Part of a small language model's weights: a smear gate.
Each number is 500 + 40 x the weight over the matrix's rms, rounded and kept within 0 to 999. Layers, rows and columns count from 0. Numbers have three digits each.

# layer 2 attention output (transposed), 768x768, rms 0.0608, rows 395-438,458-501, columns 240-287
491520554546423516500557494554495521534501480544513509530528494551498481449511477484494558473496496441504520482504517434519537440480575456478449
484495394522507550462458514520461536523515556529493512476479519461443438508462597530534463533518429440564521520503466527447521497522509496536536
515494501542519429469489489484478483464471562503535487515537497449541454478549487476595513554522478558479491503495558530502454470490454536524401
462425490515497471508435524515493501471493471462469507439496522481542516527491522545527593494484498451491526470564520418521589448521525518481452
555506516498531450465548478434536561485443518543484463548483464488479444535463580485557501491573471517457497507520438519409484502511494504510555
507459482445505444480550474540550507475493480497508490423487451559516488539455494501464432476496579472538498472540469518486510466535563496517467
510478525483508509540577453460461542510473528526496455519477495513549524493505510505532537461545446536480510539566456472410532506548454569526528
421487511456487472575464525499453489528542481448538542447392496534424424512540472553535528486503594456553513512463433530551486520461465538591507
544500550467534526449476403502528507529526434554387500525508455535461517503481466497487460475566487438484501510560540487474437461465542469492500
554452492486514506556508498522464539536505469573432538525453516551436523529468479504572592489564505559476507451479504458587514457516465529442491
553475483539488480534455436494458514447482486464564469530513506461458493520508543532476485519488549571490454520509488475491444502540543438596467
513433507506512441469514444532466427482468479488484579532516552462550511492452476542489533541428446578479552490514572515543455469572471400422481
538490427562553556532553553567469486523555569452518538467486485504509489457499486506581492472525507440486554444483453541463542531554437534527545
366498472464561492530518511488488514465531511539524467490463484501565500485413515516522484490488427488539490480509540465529505481523494500455426
489506496580413493470544487524412481442507527522551557503447542455465510407472455550472450499550483487446554453508523489522516514522469490499530
510515523429447459538534478456482501499434496497556469497475540489525511493417522558474506521459477525460541517518456498440464501469513527472533
544496509538498511408494521483517520493542463365484471496465506454531445432484521468499475470465492573472560483484464490442486511535517450492485
462518485514486546581493475445520541440556459521441514516486555522417551464453484516458535511472447470512474517547495555458508482483539562520523
451527485471502443565553538514458557532485551512481511563400476545512536544500429519549471482503508533467510516547425460485464521492487516476479
427454498507507531574569480519536535458510531443468470460473501477563437581472466547522563480532510496561476520500511399492466423419518485522493
543446538528435497442508484520523550525497509453534454505519461466535512511505486526435481486476437470536503558581490479493480482493513510498511
529503510503451518536484546559493559545457510477514589473531503479548487537573550580528506476480445465534526497413517560482514506542465467520524
500530488452553513466512508463510473458557506423428544487528480411512533509474479510519474509508541474428530426518521472506527461464520516439544
535428524483510441455518505450471569494540539466531444472506473555545455573531529542432486506445464471539482465506510577548520430542465504450491
576484474463395551548498521503457497554575493581609467461429525416477392487440596522449519529525562491469479531495554511575505445495533532519414
469483446519500462502548503454568469517529513512432488500489581527438536509488471479474482504513418545539516531447521546458453472534501491493533
462550479509473491493498491524493497524529495448486552434478459478480499590519419462443491507508493500456436502469553455546440521476473527479508
545467504504532443451485492534542511478487528523509481528510502451520540468472474427476579522515503477466481534531398520483487439580472469457541
573539537546588544533506471419441542509497466492527502506528516528516540486526442535506468510533535476435528527516502525476455469518540500526477
522514448460503602393504521494570471563514539476537460552509480501515565541544477599502518540576523531468525549550497472544552527469459558379493
452480571478528492494483503465468461535464494416485508422492541425477472487508524519535473625507477551552483372488539532517469586495461507496548
500531583507518508509466490488481517514477504439462488526471459455479511530499439447464414477453499477472533508500470482557600526512481487464546
494538483557523517439477510453543503530516497450493451433538450530494498461536506504529493539521475448486498569571563532514501477463517546472484
513470575582456472465495479532522512435497498466475519537494530500599518483502471502461475536511482506486477513513504464500466511517526519474484
512487479490538490551462543555558499529461474496513520554456501491493507500522470526504461511543545443522466438546463525547590492478492514425513
508480518489553475541467510425534513472502503466544535476481485489474463504511547511530555548513543538541532541548472463562437528491483507470508
488484590503451472458489393480528468559523526495470471438464501468518530519500524540538524463506504446549497548465549492472483436532528537503455
507475513485462493422499513507442549488522465480452533528512418553518503490519498495507498551480479519551556526509473506575481590513497500447442
519487505549513561534540510442523517538466498426479440460460467490581531522484527478472524490534522450506480444543581535541510454425519491477492
500522498482518495429461481523432473434511484509520424434483517515522513491476501511549485481458451494544551485478434540503552530486491534457488
492454587462548439441485507445599441533515495491424555456508486527472526535499479525450507512526525481451505488489453580444441572466537500446525
494510521515547442536503484450572475505504532510477517527518571511563533465543505551500480511526476488469530554489462447488464520512519453482470
507450528539486454469440502523552509488503489490543484534507500469449471439563510516515468527565500483494523449495481454500503509485489477492523
498503496505510470470511479476497550486465448492520485462564500451439481546484502496531473493495488520500517561499587452458432440457506421531505
455515499477523433509448508490514506423492472471540459514523421507475437461430484436420550530479553480469565502488492432495516534497488510455528
481480485473513479476460470551481476479547484492512529497495426552474509484533507538529463477515484477559408443542447542540568514542575565501485
484499482517520542508456534568502457494510482518447446514492510484550554512486519517502423506471458438543499460483463527549546464531487494528458
515522533545537473472517485521415510536537523528523462513488533480491493518548526477500495545561462543487460542595481517523508458514536492460571
503476528489503443479478457469551519441519529433567520501512542492451476499565383471462489494459597456427561463554594444525537502490495515481492
585525537543487516499535430422487481523463564563513477499506485453532455583457539486508567575471519511512559544486527467411481524449470459529518
513584497494462568478517455548480542423525472469453477508516502506513527502496494565567521471529449507612487426466490524443545486540490547537486
494460541547470525490483494527431472488485525507548422509452557478473523557499527502642492476507501435523503530430472520444511465519512466570478
433473497520445474482515564529459501441549525488489491497475549463513494466445480548424440488509472497486531519528466532489514452429530508542521
556443508430512521441510471462553484484485506503432475487451449526480536482451477510481524568477506417476455453490464516484447524467526433519517
557467482468488508498520475524527553519510511472441474558608519499497467473469539487514513509484462504514452459543545515515426550504563428492513
522493447455534553524518533481509514507464534522520461531524479543521535450454493512409516527419383503536497525455519464461392476457531516435502
494555525496489473472426534506514462510505488518503540489517481454461443487471499451486442616529494472463491489532489526458518438526581464516478
455497531563567496560510534543429495466510496563510474489454521408529543481509514375558531448529510496508433468541469538509473444548470507507486
471491487454424481547475488472532490525502481545469528527520478462489544535441530533513569580536489498521518564509522484478440537460445551516494
523535486515503523447453493495469481450468548495513499533442462522486513509511504451524453482476458478472512572508509497539474504516496551479517
476542541471493504536491519491452442501431491483517458534449471480545501474502492545426485510490488550527524571445544520426556571443516455425565
425526440534442531493457523535536507481563516500452509439514466475511490485480433467471521516503493531533500457428494552518569479628503533510469
499474429499542507531510492442521531430526462528498495454513530487512485499534448564498445468542530469412436430474521570580442492420465553453489
526526430526525478550547495522469543515488551487508523491448432536460432496579486515559383448513449553504533486470510490474578477518487479520489
548488474509498535559565499501492507521510495424499511523488450523485479538506464511505579461481526530518481460460572491495498531479513510505517
511508512546494538490527495535540452513415483511515536516464505471516493548518503471478505523496485594424549446509538443440517524461573431550505
473525474493430500519508509541539490526463486530492501462524544507557454572504559515513417439532457541492528578509481579450478519482525548512542
491522473506487542486485515491565519498543526455540454475504546477467465511488484537517514468528529477480512482507504545492601489529467577534484
463470528490551475506493494452495502496484510532494499518493483488467499535513464493408452495437539454475457480567447548510557462580522589502476
459516556489474510500532482547513491458525534434512510563463533512421521507506492481533539447518531450463538482511468506537530512499505437523445
510589469455502530500522459502525506502451430486519538541491485485448518562484474417516557432491536510504477565468484552542476487502566446483465
499493540489556520416475526502471472556535505482479513573460523506454503583469496528472447526559471471475541496522508498509447493485457529501415
538514513499472511465533513513481449510532475530482488531556512524491500553467547502473476496488505552474480472542513516526514524538563525509546
539537497517487534490496530519502516538528491467520528497503523489456524510555530525490492480527515453495498499496421463508481509504548483511468
511487567542547536527495467546544513439522494535545460510540464495483542555537499502468531541526541483532475554505541541555409503467489559549478
476418541402453389521525508454473504494530506533501489471487461501510525489543561504536499463545521516480458489414538520547551554473441540535515
481536534495470464548509492421572449453489491500527536541515466550480520489519516484582449490503518472586553553564522486499522495457441519532475
463457475512482534490456479431463471577455502494516476510480508510486472473505503551522452469557554507422511507466485504534534471525483523570508
547471450494505482501513433549495462513442476507557517498490479514498536519511464512493436448512503481457506504542563527487521501516450513500443
509456495532571480545487539457477488516466498548474494480470495509459482482552433448509461495558524510493493425473538503542485466500451451512506
518491534534515542520454457493598531522508416532544472483501486542491554512486518471466544494490511484543494539555520454505503477497496548487480
476614527558434530513499458460557474525447530499446498468547496501460526476539555503487508464472528500537543515513504490503555524425422472487507
574462442474526526478510470566447520537514459480450473500480448492529491519487490503472530469495534517569483549533514480483417509499475474508510
526470499490512459539493509494518480504500452477444497471508471486558443491487482481479521605482517538481483459483538557431477506499543463458528
507438576486525515521491542497512481510452426456521538472462578489594448482440451535513517522534470429455503493484557511415498529526527504486544
471513554493524467498430536480463548540501524525496510435489513494497510447518501440541529562539490513521500550487494488520423517430489530486462
535525464529465426503541550481484476488599543550509509477462479454468500413530530486545526490556553508468485487471445483572403463497513477502459
520499557532525477468550506492490478494580445507532552556499471507488502459535514506545502476609458424503484555494490487521502482534472440476476
# layer 2 attention value, 384x768, rms 0.0776, rows 203-246, columns 240-287
487478461490526476488523481495465509485528490554476487455516399581468466543525460457425538511476513531507502511515461516503563501555428465555504
507576575528449503477493511506461503506489501492430440491552481470494476487412504487550538592535418462478576494476428433481458436525493442442500
493547523504587484476513544525478516528507501529496537443531489469527455549506541474544475517506452441489449458585555454497418491470494488501566
509480541460495520539476496498520543502455556517510535489536510460491522493516520510522472511532477497468566523436458491509518517460449502485449
557515542539493505448471536463564543414459477521548527517447533485489558478520498458555515476459484487481495543482543493452523520495543529503571
504520443507482478424478566544524534496489603497517554500473523515560506496482526471445523451496460526513530535484487487441497488461501497447533
520482513530482572471499464488466494491534477521487523451526528463496526438526466522562483481462549482463510509556528485523544546495490486556491
458486468509457455455436458563494418480580495519478511517482555500488472568546492544552470523529459448494556550526486486501523613481505436515487
533509552495557501515506475465514476578467531533523498508515505561514532456494522522507501468506458498478473511511487530514520482538498527538549
505521513520559553525448550591444566550499445553522476456448515497509487535477531502504507437506485539489495509540583529474526493460508467485542
544610538519483523543510519522466502521498531536459451480509459496488519464437502533517489538515491477429456487570482478423511546472566479520478
527562510556459477471430472461398484582518574474507497527527532529482516482493484515456505501509498529541518522535545458491503489538430470474575
436593451544474541574522530507563527509485465469558558477477503475454544478462587481569489445483445466480450526470491460488506470550565506430470
494493480446506554555514517474501469487506474532525545478531472520449528554479555521528575429486498558491569595470530489510473506506464509492513
483468464527538501446479520523469472502493519524576501478485499435462460496451505525470415448446517503478456501501498514490475526510491491505611
586500441501512482520559485531472479520456509438533510536473499548485484536490541501516465456462504505436450491496491502473556404519437475556487
438514469516448457490489560511506503401568517503400492483490482504501466479425457516440484516527569501491525493460532551494506559510489580523429
429490512500485516483545527475504539461535507522501598515522493417568497537548496508476465525532452488448496452566521497476530437474528550471511
541505523463504408452540497494465526483506438504497532497440460518416468528503518488550503473469453551490516468436497546536521453520444488507420
504529564538447569492515488544527523556476520456517529445493439412542437503517536513523537488490532482516485465517469481443474530466459502500522
454553492496567495537551536520494467514450508483451493451538529478463539486457468442495501480455490464507560443541498427500568487445435529510555
479533503464550506499479467350466512502524453541464523525504492499476472564530501480460473461479512495502549537573466485513541550460503480450531
508491544512500546462492549507473512505485572469461473499447505547570490500552541515518530510521599539455522480491528444458509462552518461488495
457409470396486508513554513490435535489498529572496526521484506563505517547498486515466509481553505493506490494527500485516502476545492548506464
533501527482529490485504524510453581488532517463495521536444565510474456466502483488558502511554500481516526537490511581534487569433524485552474
527466515442481485558532513525541516480479523431480547541477483494510527493568502511521479487557521487517558480465485576502515536506493495488539
481482503480484485540460535556509482529508496477447428455449507528453507486552512518450514530533452487523501486572473433455487527543492512503466
563520487524511531500489479464503449465482507475467508460539521564517484555496451483449486476437497502464518472480546514538511519443467545488511
518569476469466515444511493519480489493449582506491515516571501506481511520500455497504474452515487470434571508527512499489559527554491505567554
493503449475551496475467541510486484516493508440598429462519510550475514518469516465514513516502485475480472508492494540498467496453564545493473
513510510508549532495492491430399519451531512473471488484484547477490523509509540523497509527473487544519506493453491496510488528550472516449520
517470490559537491537438376487518477484484472472476536480474446428475457502479409491504462465486538500498513519543535489546538405521415490516497
537538509522521466433451518482502438536482525449528494525511469513502479482508527559484477540494543469502600519483479531493493514522416567446515
528526530578546449530483514520471497507498505476558484511515474536502404470474488520475460515472492484509472513509463444523463492551469519524498
545484470548438482532517579512493445522520496508431522502491515516463506461534552419480489506528481532497463435553537497529520416463466537483519
511533504479498499533476503462547534482508462454459465479497470532518429457478469448488484502495498510514551497540500514455442534468525479527537
470503552501480556481459473535541484511423452482459467427525535476474479470548511511480497544507474548491491531491524496546498492476491465535549
530467506504467542513449528459486524529498479458515479500485448493549520498516522526471544514493514541529530457530526500532452533511452543506583
411494510456445485557507506475490465477504479487487463542464471496576504478480464529508509491466512477544538466544506507516506432525566511510514
471475483473528514497460449596475507512485476454440470498501552469543523520450527456503443495507525524536533497544493536484487558464534546463526
445490538548475517498485539460514511521467451487414466498554461461510508511549509546547514500490477505498483449413512519441449516483457516545538
522414508444511452491526555447526517548538496516530469476568492449491478439541499523475494541529520555533495488481432557514519497505470570475490
488510507548499463467470525482504506485531498434502437510497554479470496471497552500457475497517500522525465434495507538458452530577512476522490
478483510495469495459487519524459529478527493544462456438471496454518479510441485500509497515522512557508453509488447528516564476494492493489426